Each number is 500 + 25 x the weight over its row's rms, rounded and kept within 0 to 999. Layers, rows and columns count from 0. Numbers have three digits each. The size before them is the row's rms in percent of the matrix's.

# up: layer 11 MLP up, 1024x256, rms 0.162, rows 343-442, columns 0-63
# down: layer 11 MLP down (transposed), 1024x256, rms 0.0879, rows 343-442, columns 0-63
up343 102:534504534502496454487516501558479473464480520540488501482481523501493483524495496472472452478529486490496505531457482491494526494525513547527503499530529520461535499505531488475549508515496489
down343 121:500505508473571486469492490513485490519506504498502493466497530512479524494522491528507477473475531515468520490499526479484464478481504492508532478513485532500513474486520522504507472510479429
up344 102:469458539515522533474467536460485535515490468495523467482474531524538535542537544469467500484543477513516502459485492526514527516543470501487506512474488486513487461424465469485523460531532505
down344 104:496526470474489495468492491493481449512470486499483520489498500503489514448511470527501496563501499481496502517481507498475513526462496535477521457498547547501505545544506465478448527470503538
up345 097:478485505509493506495510540517542488521483538497454457489510513468489520481499476524518511512511484480459520517521493493499507508498488441511492555478528525530497526505474466524498531567496489
down345 092:511470548524511526481543468503502508499507507505499502514500533511505546486501478502519549515499472513547554530535476493542511486494481513497444523440518469515508523483461501489517501494514455
up346 103:447551468538536546507504502514526526566562476495493518529511493533499471484505482553451458492561491485494498521477521506504505486479492492480498484518477435505486538481499524493432493481525507
down346 100:471493506492453506463482514455436528492509502477510488500497511449481501516495477548452489512489527493477512442503517513537478482495494553507512481483506524501432487493451493515491520527475487
up347 104:500503462482474464478491484463524539498494487508490525511455490483546534454514507508475500474501497516492520505489498497506447515492507524439526512476518492506495537474503489477470489497514490
down347 099:487535526461504504535514522495536537461535525467481514550506509540515548466519473493475459508516508523505544486511511505493506502510474518504453539510507540476483519491480487492512495482469498
up348 095:490496551523506459495474444483477503519532503502452506505496488460502525517564535515490530485533496445521539512451508484515466505475498514482485521532519494502498494470521530506484487469426520
down348 091:444517475489513448537520568474514489478494471500501496445492500492520511457521496464516501514445506482466482536521516489510477559493538527473492521499491505471509510462505504505513476502526503
up349 093:517526526521476464490523502479517492483476524510512550524510544471484491551507481544513499488498460501478493493520445473493488522531471497506491469533505471509487510509527505536495515447499496
down349 098:523470528549535535529459472485485524527489491495505476525472518487487485522437498511490477504473486501498511485432488488509500500515513461488495482521485522466476510443568520473471543514519432
up350 096:498521497500524498493504452494471440515539504491509497546534478495488465494501518475510495491486472505468513529505484505515515465500448481524505503519516443481475480510545475512473544505517473
down350 097:506507462510492468516521479487520519476510477484517495456448457508527532485467465505486453535491502522535496547412544488540477533467502478514509481481510515495516486541513490506504469514516540
up351 097:463536465492516507487524545511515462503498501529493565519484516478514493496476507490504527490543475539509549500497544528459521514498495473505515501452487506491527543472519479486519464529490491
down351 096:489534499514497518515510506533499504509501526506511536489522509504529539495493443466479441438463472479475476520478492489555491539508530472559512475469464531515501467520488505496486534500504484
up352 102:498489491489495520484478511451467499512470495480524514466493494492538477458499466475506514475537514475487527519516477469469487533491476518471516551492561475516507492492519482469479532456503498
down352 099:483503474476501543463469490488537511492533478466508499504563472525507552462502440509501493501572481493478503501494476477450499484478537487490493493550465474561466489479501492510495511536510505
up353 101:485532505503504482529489513472522476533474490524476544450494493487452480469469515503540520475535502518502461504504539518499509555478504519528540486498491512473524502453444506472540484544503498
down353 102:489528542468475487514465502496573523512467524475469508524495451491508557452466518490514522505496498506482498491525487539489524483485514485521560526467494460476480523510548477534494505452501471
up354 099:528532507493475509507536535501493500537445541473464462523495490497478512523470511474463472539499512461480499478495500478539495480505510485532531510490504466501492490478488481557501547508509476
down354 103:502491489543503466524480519510501504492478477516520524447546517498498494515531515518481503471473521486518514499507495573519487489526487533466539513532448481534536515517471545532477462488493496
up355 102:499531536479515487533532515452464468513481535495456527500556445524466503470504530468515490503514507447519481480488481454507546510533505542503512533462495494499514456461508509475507520465536473
down355 102:460513463466464526504495538482432518496507462530480501480474511450476519488546458501470497508516499489472482402497548503486506518561489473487494523535451505480498456511544488504543495519516484
up356 103:515468523507470509505513504491506485490511520524510538477491543491494493487532480526526502467498539530467496516537484488535501481496434472513477472496491481478547532483502532530526447522488504
down356 104:500504504509482486473514489499461446495487529507535532492510470516424467529510520534496478493519508496533544486484514488504504510490515504492486506496495549518476482499479443460476511459504474
up357 102:506501498514475483463485499520527494447462505506491545486532533494509453435493514494496471511498499538477514486477484493492497517485438533511540522538470466533501488493513515518529496488521506
down357 108:482476522484498511558500463514508475494491513479520507516512500471478532506495530445512507500516514490480504559520484454517520516489517521520447518522502493494475531472506525498464524498478527
up358 102:502521503490454483556563526486525471567470479477457533497480461509502540483489501518471497495510463461505538536485475456524530539525492504513517495509543526490553518472498483503521499532479485
down358 103:505509510515528497482501505491496511502515522503420489527550514531504514512496514459508531528475484512483525496517501547478511513490486463523514502513499540502503495492481536485487488457481471
up359 101:526546463479530548495479501487461526532500518474489472527489470475519479460485498482488486519529505465507494473468486524514494529524494491508520480474528520493476536548487508476475528437542445
down359 102:517547504535487473519488546500546467481516494531487482493520467493508445502505457497486527496467493512485459472502511481474514477500482468554507448501494489493514461474500507464496505505490540
up360 107:495481489515445453476552482480482512443486499476510525503517501498486525480529515498499539472492516472499472511520486505495481496507500509481489450516543490510517506538490486455516499478522469
down360 107:498502462515475569487506544446478492464513494526471547518496492464518525480506498494498483487511496510502469522493498495524548543504532514430440485501490507496488473491503506495477492486474483
up361 098:509512530513496470515535500519547496498491510501438496483494503492505482513515511550540526485514528485478519570538490501491473505517489536472500472543534523511499497483515511542523515457524491
down361 095:499466509469503514490513491485477492520506534459513517456489478506474470495488535473470463515505536493471484494514499479510529476508486470494505491528521451490524540469492504463533485491552467
up362 098:487487508493490564471534526488477503537491512504483552473531558507473502484497543461542568523517491526476514524491503497472492507462488524510525534526489513527515513519502500490478503465553502
down362 099:507502508506494503482520496516510526546517503476475542498460472524526491510530470457535516501491484460517475441501520482501538508517452496514498460488464509523449514539505499457529508513509498
up363 097:531442443524545528470518473475483481489488463508516511495500487479462498476512499515477526456501519530500514506501434515565492456471506466502541512514503422528471501529465478491494475482529519
down363 099:463507492464484463519530472528523555525531531448517490516456498464496493492503450493508477509528486529531489486490512529501516501451504514496515504479523508450523467461512510515531522501501561
up364 099:485459489504486519506496518538523482470543504500553497573490486480502491481488472479520477509529501487479489515528515461480530503521475490475524534495511502535482491462487483533513536487512493
down364 100:470498462493503485493487490502519522513487504549478467480503466507497510509472531490475488521503485501557535477510522496497518497537500497558496453508467473502496514465518540468523504482457541
up365 107:439505543492497522511496489480497522529469505487507480493440497546477517478523544502509511499496517496488492502529517475465521549522511519527481544461485500547490455471473487452503510526480473
down365 103:524545475514504509508467496500504513499510506448513480488506465497472505497470482491518470523459475419474512516532557451492507481512521523527461493493496487481502496504494520450512507535498524
up366 104:482498477514465503524494490480490470513503525480525486532458493518488509499489500453539522514516526538492506484496503466483522508570521527512487525463445517515504468455520463538461517463511485
down366 102:481522514493555545470455460518482504471482522493514492484526505501483505538514516516510485470462451509495502500514505519492476475536492522505507486450530483531517480474507510478490463535474501
up367 093:451495516501461513476518536532512494502486472509456524511540475449468457529518473522487517495478554547482511482477499537476474446493478459479476527522494492513530484515472480483536518523509531
down367 097:554514510516510494504496543507516520492495526536537421523509450481531553472490517475526522522510484469534512480544523456481525469506519514468514503485469494498519495494501503551514484437498524
up368 099:539475455508528504490508526526471471536505510521506500513517497531493490510524487490490493492476529514503474574468526510502501494489491491521454519492490523485514497482526487518504461525466535
down368 099:505521496486466452514521495479485542466511483521537509499514510469490509457472485537500507561495485481543482488508528503498476462528490516494523475502514490506482503523510495524508495474483497
up369 096:497516482521510502475479516507529484503512492504493526517506495482527543496489504520485513434500496502493495495519490490461524499481488488515508499498506495493485470505472529578449478545502482
down369 094:513528501517469444505480510470492474502492545491497492512486520497479472514555521464527497481512503500502497502480490508553500461558540499499532515527505493486485516512462497486497517486473499
up370 098:500468523515507524497572500530487546518511512528492536496525506502489484535459492489488531542499520499478509481520516490497477488492453541511537561462498543506476517507495530510509521470478479
down370 111:504509507507532471471457489523479496491501495491497510522470548514512489535503545500518514474469491503501504496533479524523467534505520476514496480528516480507528483505455466482487510531487532
up371 096:492490472489505517569509524510521486525525465492464517533506439470526505471476529456488532491458467522474492462503515493517511506437489500469499464490470491507473492502478498495478485509484488
down371 099:510478511508461456457496473520472495477469515527505471435508533519490520515515498516489493492521502541538467529499539513454489529500473509512523482506500567483529523457508498506484475502492506
up372 102:492479506507503522518485506499555443503507494451473507497530476447459503517481487480491496516474499488458451487544482480502527473577462503459540473507497505495573484501479498477556452519443478
down372 101:520516502494506504564481491506514474476518477525470509533433495515545505503499481520521515512492486497517483510494467517492477495491464455537482504503497525490518492514462489478452534474550556
up373 102:517495479495524455504490480497462532508494483489504501461522510478548498488520513496526470489476512505504443498474521536524478516455495496515520474542492485443499505465515454516483490499503506
down373 102:496489507544497478454495484484480505529549521474486486483475498533511526501479495466511499521494495501510571523519471504544493481493509502542483520475517519476504500493511498460493506510508502
up374 106:482507481481494488530484551521532492505525476501456513492467484457507517518524478515510472481505463491485490518488492547479464524494485506543513478543467500488510497476506470483493473475476489
down374 105:533481475527493474450497510517516493490492465512514492521499486518447513499495502503510550489484548519535537498494522497513521543492502497479485481436505501551534519469489452525503496481472553
up375 106:501483488481528491498511495492512501508509497540501524485451435491537526491488510495463566491484470496469533469475493538536482495524546546470504522500519490520512518506463484505505467472508506
down375 104:508492470498512493523464490484533524496510529511479498509530495508496502546486473529543504433481556440542503529490509506515503511506486490475523493469542446482473521517502513483505505464471518
up376 096:527513526474517477495489482482449537492508543491511530485500532551518513476460482488558518454504502466516466507520508494522497471531497509486534540482529515497508518486494522464483468496497502
down376 096:489494483486469460515534464517498513527493462521480480508476526513473501516508515523522527545461464501508459468435540486543540471484493488503496487541504554492506535517553470518535501488468473
up377 087:520489506465470449525511525478468505499503483497532503510513523511487542510508500509524539521503517442513511526529512479521441517487523497518489476479486488516485507527512456577502514493491511
down377 085:500516504530503557482487490514518479500462489503469513479497472483518498497509438494447523477477492536472502520475475461535518505495514498513516516474509469498508456494502536464474497492523491
up378 106:488479449513470424505495480525476495534406480474492583501517491503516507487446544531525499486474484473540468510481485479457537487498459534481520520534499501518512512501538455511466508483534502
down378 108:540437487492484518481490516487526512500509448469502479508512469493530506517520505518518495521518498534480501510482486541553536510486527505464483515505489523552481501474452531465491542501524488
up379 093:508487489497452447482492530504479527499530506543538488466503504504550487490517485546500470462508521534548551532507512481449494485517534473509487555486477475485490511515497503499463521528508510
down379 091:488498544506487549540472517460504483499490480443516514521509542508533506462528483476507496487522469483481488514474517506554484548513477516487538484492493470543552514488488496473512501491561481
up380 100:497461451512499478517505513509423451478493512546483522498514469511521471521492494521468514501479540552480475482518486486464489527514495536482445538443527485473485481515497487543507516479517529
down380 096:497532506476514501502505505546548522506518526533487513490473485509496505517475488496435536449525469473504514488455525511497545481497500492489529464507503502522487519505520480462491502518507483
up381 097:481529461528494473514487487535487506516493476449510519483485483487520526487506516515507500484506472555501536460507510539454527458548482486491516498492463533495517542447511461476525490485529475
down381 099:477505510511509493500479501458449483501493517513498523534474490498463539491549473525498543515510521482504477483502487493533505459488486503477475532501543471553497465541476498511522480551503493
up382 103:483519498484460469510484491465463482496517518493441473468475517470514536491468494510452459464514478470505498514488492510509512472503504491507493481477521484521485504496530525462507507513515512
down382 104:505439499505508519516500515555474521479527460468500500510527531531535488550496449485544524523508446511432525473496522480517473540456499511463532475494492526476464511518504489564476456492456497
up383 101:519522503503512542507447482519494475488490479505478510526514508530528484500467468467544518505459533521494537546505498465512513495497472523514465523506536502470501503525531453458470533533506470
down383 102:487498466556478534506518527499471510474491481492487512492487490473525475465501522493480532499495486464520522533513480483476520491515517476472525465528443497490502513509485525476490503498494495
up384 094:503492496451558511440504515514504504448457493504481488502460506490508451486497536546504501485433500454487526511523484462506547524483526502500505522525444480500480543506523531520489526508529454
down384 102:518513507495460493532509514474499526503506480518479506553550473486524474451501457484507455517482493472508471492481515533522524463491521508463523488481496525465511508554529498494480505544491487
up385 095:514520476540484474459492506492492462519484481464471475524504479509487492497478463464507504522513549509518485483504516483498466501549494447512527487492529475557473523539479488495470520486512482
down385 097:473483507468530489513508483496499468438556488507506514464507481533553473495562473488468528459486498495476523517571474501502487473461526479482500511468455517534498489489512501493446503491486516
up386 104:498512503515505472508499528504496472485510500496521496463524523546465492494492499489515488479451504491451541498497530521531532520516422519508528520531504525475478519448493501502486468492535518
down386 097:483516519524505509484501465519486497539531480506459479466484534471466526504464475507460478502511481529529458546474482502507479501450513496511493470498492513511499451494491519511532526505505416
up387 091:460463505506486477543482543513539513504470529462486514516522497485516521519476483510446503488483479470531531499513461541467431487492505479516486516513480508522505468520486468494489488495489552
down387 096:505489521482502517500514473490482489481508487523503508461552480503547492483491483507536517523475500514488521463510541512511497490510515509495523528454520531490488471471503544468489491511508485
up388 102:508462511527517471513479542524541528496479514543486495544503467496510531526460517550529535468505486516504452503506504516448498477516465508545548477537505495518490446471479512473499506473514506
down388 098:485525475524468501507537499474457491486514503494497488431503466546497480495507534537512480500491503503515509501488483543479456494511499544511495495480504482480505507521526512483453505501431475
up389 099:461462459523490517452524543501514487497483518513496554524494465516450542503482510538520502468514516462487549541481515508469492508517535490446509448502508515484482472456534455519489493515491499
down389 095:522495540465490479521481493503498446524511502511496493474487485493476478560511513495466499530490475512570451483509504481513502480481468524478494535510511494496522520499512491485490488526483522
up390 099:512456509494490480460538497506500453482525552450539476507498509483484485480513480519523529468487530508512483446537478525513487522534473515540494498485500517478496507522449520508548551506507513
down390 098:502527519530548516491485490506514484544517491494488517511494476490478520502507513450476477503495512483514529513488519476490514518504524491499490518460528499510445542545507474508509484517464479
up391 096:498541507588508512484526484484478473497479513488516449485474501513474499493532508470526496503487524488484482481514532474528501501508494508475505521451508456516510477490497528472486474497528533
down391 094:525477495503492482502429540490511494534541486494475513491484457467511495470473497535499494503503531472452474492486521508478509508500468562523508505496503501543521521521500488535454497538521547
up392 107:537534481528518456533505475521465477505513514523479541500529518530502478551548488478523479516501528468497504524509455502499468505475461518498525470507454526571502538498521490483491490553497507
down392 105:521470472486487543514472473471511509532467512538539498496491492522487470487492517529515514515447505520503522529536501532529497528513454492466526440472483521511457484519459560527475496483508489
up393 112:499474494515528486450472498452518501534509507514460502513466454470485555507469519540501497468520508503537492533497532487516507527521522494529534498482484491523509501428452523570493478468549479
down393 108:470523552490500499528506501559511493496528501485512518477545525507524483500481529504530490506525493489479500518500472466462467468470462484497483479507469481485484514456536484495522515521470569
up394 097:553463511505524506522504509497508480485520542475452472488509506495506486501473554510503519536491548483492539540494525509507486565487486491531504489498485506438494522497552516487535519520497454
down394 094:532541503479531516486556494462480488512530468500530449510487513503488479532506549552515466519496519453474496490506505491486501479483526498528512512499503462488552507525510540507429522545492516
up395 091:515505446489548499533463506528476518515481485523492483516501528548479496461536498488501478517485486468481523524549511459531533487494477494522525476438523489514468481468452513503494494506518505
down395 101:522525496507471494505460536547508465513501487556489488473490470482526503542489502495533488515481488514529498467464477548493503514484503520483473526493491493507505504525498470519490496469477538
up396 110:484494491508528516471534509467484495518503494464494467500501483486531504459469506540489497447514514468546499481504474489485507486525463494472477536510501506499517444516517512478519500476501483
down396 106:489470476526473510491514491569499506494512460512481519497538546518494481499474499504452484480488467504507502543491519488511486474469507514513521495560520514512496527501491469474525525523524424
up397 099:492539460483540478503492513471478458509494450497552539509421531509481505489521528492531515495494521497476487486459522505492550483531477496499512546484558475526504442531563494498485472539497489
down397 098:484513475487474464522499485488551495480468462510504480481547492531507496500506509493525493475472439477533530527523490514453474454517506493520511514554459540500493490457521500520481504491512531
up398 108:513503536482493499495509510516464491512522511491465511513496487519528499531505488519480504529544546500498503497494499437497507538497480491488515500515503494491482481526481484499455465455537505
down398 106:500476482510475501490513483467550467473512518503503499467514513501507504512474474444493493540484456524511487488522523486514486448521533497507509545514487503521494500495484440487511522475535496
up399 104:503490523487504484513477528475482472504444440516452512464548460502503480497450495515476482542525494455509534499508522474518534520455523544495490556471512501503479499494483481502515467511503542
down399 100:529506480500503445498529487493485543513519485502500484494479533518492515485502482476526492507468524521492497511501514501462499522507507493502489505463458487496500485534532493495464557515513456
up400 097:492531465505532497532501503495468519498477525540506512514494516482514507486478518472496499492496538502499470536516466546438491526460482508498523500554522487501515506487520476470509509512467485
down400 094:478476527487466508528520497483525521506485482476490444522477458510537461551530522517551518514508479518493471514478551476467492475482492497463497451532477519486507471536554490514497471464520467
up401 098:470525510506488494519513477524503513487486518542504506503497525491453487465539523494487483493485498523478495472460499489508478507495515462507500474437492523502503505511495444511527475549429458
down401 105:554488464479526496480498523516502497499505502504492496469485483515504486503520515516507511543479502505511473499553519490514507484513521476484479500498479515506453515512562539529499509448495518
up402 103:490488532482494521523516519496461499500501511491481538494495500489535487513541504459526484476445507481513503457552467492495483487542456486480539490484499514475523547471521503501469480534532472
down402 105:470494515506497469480524478519531519481487465494465489491495487490522483461499506509511510499517458546461498553533514496475511465502497466481511538485441502489490519504508480452546531462496527
up403 101:519526443492539485507519516519470502513460465521534483507514474516514496498550495489498499489516456426529455466507460492502457467503476524495512472540516493444512511516506463441498499481491490
down403 103:495487503453494492518530498458494461508470478492470506480502481522537516543481491477525460515501541498488528486543504516529532451497520491499503491444502508489487473520509526532499532459504506
up404 102:506489490516510479509507510474482502512453478507460505501508512479542500470521471500592475501479508480525516474480496517472483515480510502508550514562490465530509474462512468512464528541516481
down404 107:486510490502542532518520466508497466479511504525526480527494486534526517540466454533478494442505532483523487527497522508502498525495457462484439479475471517514497502475453524503531478496482537
up405 107:489502523503520469526518467455532498523531469530502514476543482511504441537483484496492489547499521512497489500521506466499502494537474463530498508496472531536465546525481509502445493487488472
down405 114:493528477481542507490512462503514485523488466506507476438500541477484483480521465464476518499493484486508520513488521518568505466468530531484519506498526505514474474477488525452509531491470454
up406 095:469548516507489493513472561490481442515520510473504510533489486543461476526543451489547479509501503515524486503519459498491481474565449501464526529507509501455498501507455474528527512506505514
down406 100:559497491496519526509477516513483524508473498511510506514464518504502468495483526508513515482499480500488474521523507544483496507533517470450489518484539474508513498503491473493486490525520502
up407 101:477517522509522523471495508511521457496522498501499549485496489495493503506531467501513503470471489491482511448451513537492485485493482504478529499532478463555550476568522482555480513487476477
down407 102:492472475477498464569508462517516528497540530513491485519479503469456494480467513499514514544498470501484468519496519451501513514545512505496505547523511542488511480480532517487441491467513513
up408 106:496534481492525510507492483495491503479460534469524510512447511492495503493463528495525535487542459502491538488488492483532485476484490502436519433531477491471525487496499499489438490522518488
down408 100:485469466485478472487475485497486514524527456525508511529494472508471467481512477495479562481523479499460517521554474478488483531506483484503536517519522553504514487547468485528481498496475493
up409 103:491502507542556525475525498455542511523546478516512487511516472496527511477480512504513507515505512507498492472567558502534489516487483521524510519460505519496503440465440550514516496519500454
down409 100:522543485493466454487515528539478532494511525485472509492528506510476526529512485483500502524459474486473480499489532516439442502514498507492502520511489479508492523533494550458532526498528489
up410 114:475532498504514475505506517469536533466520496512521498477523552491512474477492502520476503516516492518555515560476509498487502537525488534441529510488492524503489486481481516510513483501477510
down410 111:511528538503489493478477445474559563528473499493529509538504517508480503548505525517493495498470513491459521454514516489495533481520540494478507504512507481474487533524508485477515487486494492
up411 110:555527500535460449477499507527492489510508541496526466546464565474489468462548514510486449476475499484502547491514474470535490498507480525530525542489466478505489524491531498507435497503493499
down411 108:476506477477439503537472474482530507476491519530420504490516515475500504528526523485493460500538479478530515509447523523495503486516530488480525447511511478503497491502502485565497510536505451
up412 093:477540476536512501542505470527468494484517532453521536490474477505464489468470500503462505502462497507478516498558424514493522512507519518509506473542498505515494503525476454533519514504526463
down412 099:498492455500461473506498498477548487480470477488466521535479478507505511428480554525479511484520527503511513539454515471493527510485530464531528509539502490541454502542531529520476522495547494
up413 102:494480474517488478476480518477506497516462557468511483475547480581462505505504489545480484526496510510457513476505512466448507495514522520449515521464458453516494507505499519456548462519461473
down413 099:520508493503525506450519532511515487522535499463498515507505499445487522508453510527483519522502508489529457463452500531515546451503449492520483440497463535509536489543495524546473503501491489
up414 104:495463499484516500514515490498520495500483517506496464475475502486520465464471483499469500494506509474478488490493493482452479492492491526493476538515466523484534505438513505504491533506475478
down414 097:524537491518490474552498512500483463518480492451468519470489487498523518522502520478510495475518535482550504506524498519521512526519554462470482505506514494497503467520513525491531521543539488
up415 100:459488542473491569502487511460470514498486534509506511506533530456508532472498534542509471455555496472517504508547504490514555510523523514488527518500510482496520520509495531505497514521489521
down415 097:501513521479528511539505517468481519499516495527463430470493490490513547479523511504511512498515526497506445502492543475473473521478514525545507480508496502479502487502502495463473480471503462
up416 096:508512528470501504469552496526486482475472481425521485487522530513531502497492500517470497497513507499467492515530512483509528485511514510495508471474526520505469505470492504502511487454560513
down416 095:513400505503522481482462515535513511492497496541498472504509465521506488511539490483499541511501505513459480497466504458549488515442473506527486513525536474515535537484464479539507446525517495
up417 107:512537521495513475529524485519511493521522463544501505533499505486490508469522510546499496474502469497498458495520478476514525487483493461504495497479495506505499482506463445483529487534478468
down417 103:509466439468472524468525494541489522467501517505467526519472491527490504475449481511478498499497514530480526471501567507489550521471537525524488509513479511511506472478488490491484468500490536
up418 110:481513482507492541513476519519505484503475505473525534481462487505502484517473492539526498484515514509455472475532500490466512491579492487544488512483495496502474497522482503496525507475517498
down418 102:494505505508507517501490522483479493531526510491501524517533502484472514502558486528477522493514479483482482501463538494478497493454512515477510453488505490507442501517528531490492465508527522
up419 097:519496505488538519509493534501542498488485526500463494488515530459515501480478486496523483546481489470480503484524455497481519499524511514481481552493441467491490506473506547487480524476505495
down419 101:508526491465471518496498479519492512483550485541495491502472491541489481501489527508501516486518470504487509498508511525474476453521509498510532520500525505515516526499505526502566464526513504
up420 104:494464507499529475543481477496469465501500522485499494526485491502488472476533518498522468504482483475478504525513542510537505494514505551491484430506464508477480497500516513541547492508532549
down420 099:467534504505488548519511479513535528496493445519510499486492553524503522510487493452464495520509490524452525475539489475499505489516537441478498503507542498506492475478484531465497492534524530
up421 102:514501480526487509477518502541488508521522525508475458471481487516546484527515483497499545490499506501568505503534527460507489515470511502472484495461521472490513477501512513521509465546509532
down421 100:484489508472523474476468546492470510491516474520545569518502496488487531492505503503504464516522550485438540512462491528476521494466487457507530581508521537492499519506507500532484500465534524
up422 096:541519474502477548525487501468516528498491525526503521466534488486493518514531516485500516494515536512434485495535486546503520516489499474513486504498507476464499516486525523512444466502485486
down422 096:494476527468488515521487515545523512522477521529505508514471510492508474491548509507499476528503478453534470473444493500479506495480524496488506498516488511504487505513500509447562491528520489
up423 104:464500508488501472510485511491478489494538538485506527518516504463500456471471500498492481484468488507508470567457520500450468474507528522475521461478546531527488507532500462487501527481472509
down423 107:468511516536538557485537487532548511496461469471498490510509457493529543529520492482548517492472485494490469487525494547559497476465473552529472476508492524464505483474469533503507472520537498
up424 093:471499512477497509518519468556492505486515526501488512538512475472478479496483487507521540514472503528502476478534488546495531505503509542497440503528492532494482500483493494524480528517553478
down424 090:483536461517497513476547479437461526505537482526475504437515504488514519527508523486469480474478493476506529519490490473497514469493492524508506505473472497519484519500532495460530492470443499
up425 102:516540496498510541507477489490497545530467475504505496544507462506510526491478502504536518489506523486512491547489464490518505496540463489462495504465478495507502496480452542530516504516520441
down425 102:475567493453522513489461489533494495461485491474527535526498450490486529475570525448509470522506525495512490509501449506484490491472536546485501518509514506528480536512513482527494520501508489
up426 126:455535508540503514469534493442499500511467480535526519515500503506464523496491532501514510487472477490521483566563506480536517521503520500491507513491432494467491502505527475486462446514459517
down426 141:541506501473505520527477522540503501480533488454502488482470505498527478516483488508499488514522530515479501450452501510472504478509470502498507508497540504497522484465480533523536548502522500
up427 105:481494464509478488492572499424491464509479463487520492511497508515484489526475537494528458478523515482490506503510502495450492506581482539475526473496518506478470479500487499447480506531495471
down427 101:499478481495485519500486483500471494485498492535453515517515496492499461448490497544479533485478487478487460519450513509480515457500519514464492530475502486500539550495574480520493540469479478
up428 091:539503475479467453500472486510488436529473475500544456476492466529508523494505451500547498448469548504497519478475502483480493507483507502500490483519473489459493472497518500467502515532498471
down428 091:436547465514513522486516506456538524463483520506502484509498502473521466483504506510501488556519515493523500530497465486517517532507483494511510487491524507534493554477507486523487509507507480
up429 091:473537559501499466541520549534538513507484520468487487478494473531504500512499522485507510489524507486480545492514445483519505480511449531510509474485513513457509485529519491527525510499501466
down429 092:548469499495503484468525486505510492516481517487518508518498513491457495524500484498495521456499465523509468495516477521477441453516504488486481517552517484529433492458457507511569497550482513
up430 094:515524475513512449512492511547496497502516521517508493496475459511486511478515498520529544475481503525518514512472501497477487506517489516500511489546461486507495563514485540447550504487475504
down430 092:467467534548492515497510526512577491507492490486491514469517507533526488497471530494500560499512503511528500510495514477503520466487492467536488497496519526468547507522446505510526520549504473
up431 094:467520523496479530510493492506537513528475457538500501530496492497529509477486472526467505491497507508511472530509476526509472469543508507480488497477549493536510544512453493498517484480514497
down431 105:530458487475435524459471509453473464509453483482461498490521501508466512513449469510526518521483501499471526554484533498531498482496507503551480443508506499526519457500528505484466484518478505
up432 098:493488455482537509474502452496501504519486511507561520496537527528521477457484517503536502527494539486466462495551538471534497464476517494501495541479602493519501521502473467510482498528475558
down432 095:472500536474520490501509518503473515536558475483490515517469515481507547468488446481455461522478551503483500510471453527473479520511474486505460482513460501461508497480501528501474509510499448
up433 107:505491516505525508466501508495536452484539495485500505482493440478522433480485545460512473495485524519505532528506466456477490475498489529484532468501495503491495570509501543519494481493474467
down433 106:476482506447517509539481500467505508452491516495466475514463534475504476502516492534493495525507510472496510513502527537511490530458513483534482482492517460470525562515529499519456499471490540
up434 083:486466482495534522474507521483499498509500520474502454526474498498518457497523476526497483500508496489508449499500472455493486438497438509512474542493483519497518528492440502481496519496502446
down434 089:500547557482484506476465527467460483495516516520482511506483516497507473491506516487499487517498530481458515540478534527530474501508547494496511470506516453528537512459488459453477486535539494
up435 111:528497459491512521518506489503575470533502518491526508499527529480489453539512512499502476445506474456472495529538498478511508512525478555489545514492477501445506513500499475519443485509542478
down435 109:532517475565523500528512463480489503534513523512504492481434475450517471481539470499515490492496562477555486528497488510491511495460476527516510507531493459485475482541497491480507472480496487
up436 101:496504511548465498478523511498468486509520493488480525535522540476475509523458520494478501492522539519495451499491562510497517487514493487505482488533498436502507483486488475489523498539530473
down436 102:544555465515454475507499537498449543488462479525523527493499489479474520478487485512553482473511525463530483488488470532491509497503462490476520520481533481471497480526504532503509514506487486
up437 110:488491467513498507558474483503512489492478504529492511510441508513518490541525455512505483500454495455518507494498499560497518496475537526535529507533501470505504483490520526560496480501535504
down437 102:501459514508505504512497481500460498496502457508520513518507492518542491459495543519507464508520528513514493484516486483506498511508549476482478507456516516529478502515509514459538532493405416
up438 106:519505522503510480485485510496509449498529505514491505497447524545520485488478546505488526486492501508522503523504466490461502496527516498510456444494493530492486548521495473490500509507461449
down438 106:528510497492480487500530523496487574474516523518525508521497503490493492478506525511508520498514479471492460482555473561524529513471471475447501535501490513515515483526463513450538512523488483
up439 109:540499452498452470514558467494506509473502516523499515477485461514521485485525468513477507512494503467524600453484515536544512490504541472471448465539479516480518504532480487499487485451469503
down439 110:497503494488500512431494536504504471505490528526528514531466490487482470480528555457508488542546450507504456519496478523450514510523502529528535506525454532503488554492501513509517497537501533
up440 084:486496506543509489495497500517511531501487495468545545496518454526480497511556507462514579539495482500507496496497513463473503511482468502493490489522521511494522514482512479505518509475503489
down440 083:547523466453526479498468508509533509517517449472523477514517476529509489527486509489512502480462451490495496491525502514487539466475513503513484501529491471507528499512556502531500503504458479
up441 105:476504456536475489509515520494524498491506494507453517513446485514495464483509532484519485502532526482486478485490501471511534493499481495480523497458472491545533482503546487558532482479524461
down441 108:505515490498496514468451464496450484498500511498520498506520467506481486504519496455517494477504525530486481494533512518551471513528483523528496472468492494483455466527511467486468535515490544
up442 109:518549447526507531513529505508525502539498518515509508470473495470515516465450501510520462530497528457490538496524498490524518488541477486493466466548501471522527480526526491461535487460527482
down442 106:502455543504505517499443519455500458462500536521485491517493502505527523486480513512506508513476486457505491491507560475521503449525497520531513514488498486526489466455512499479483495509535509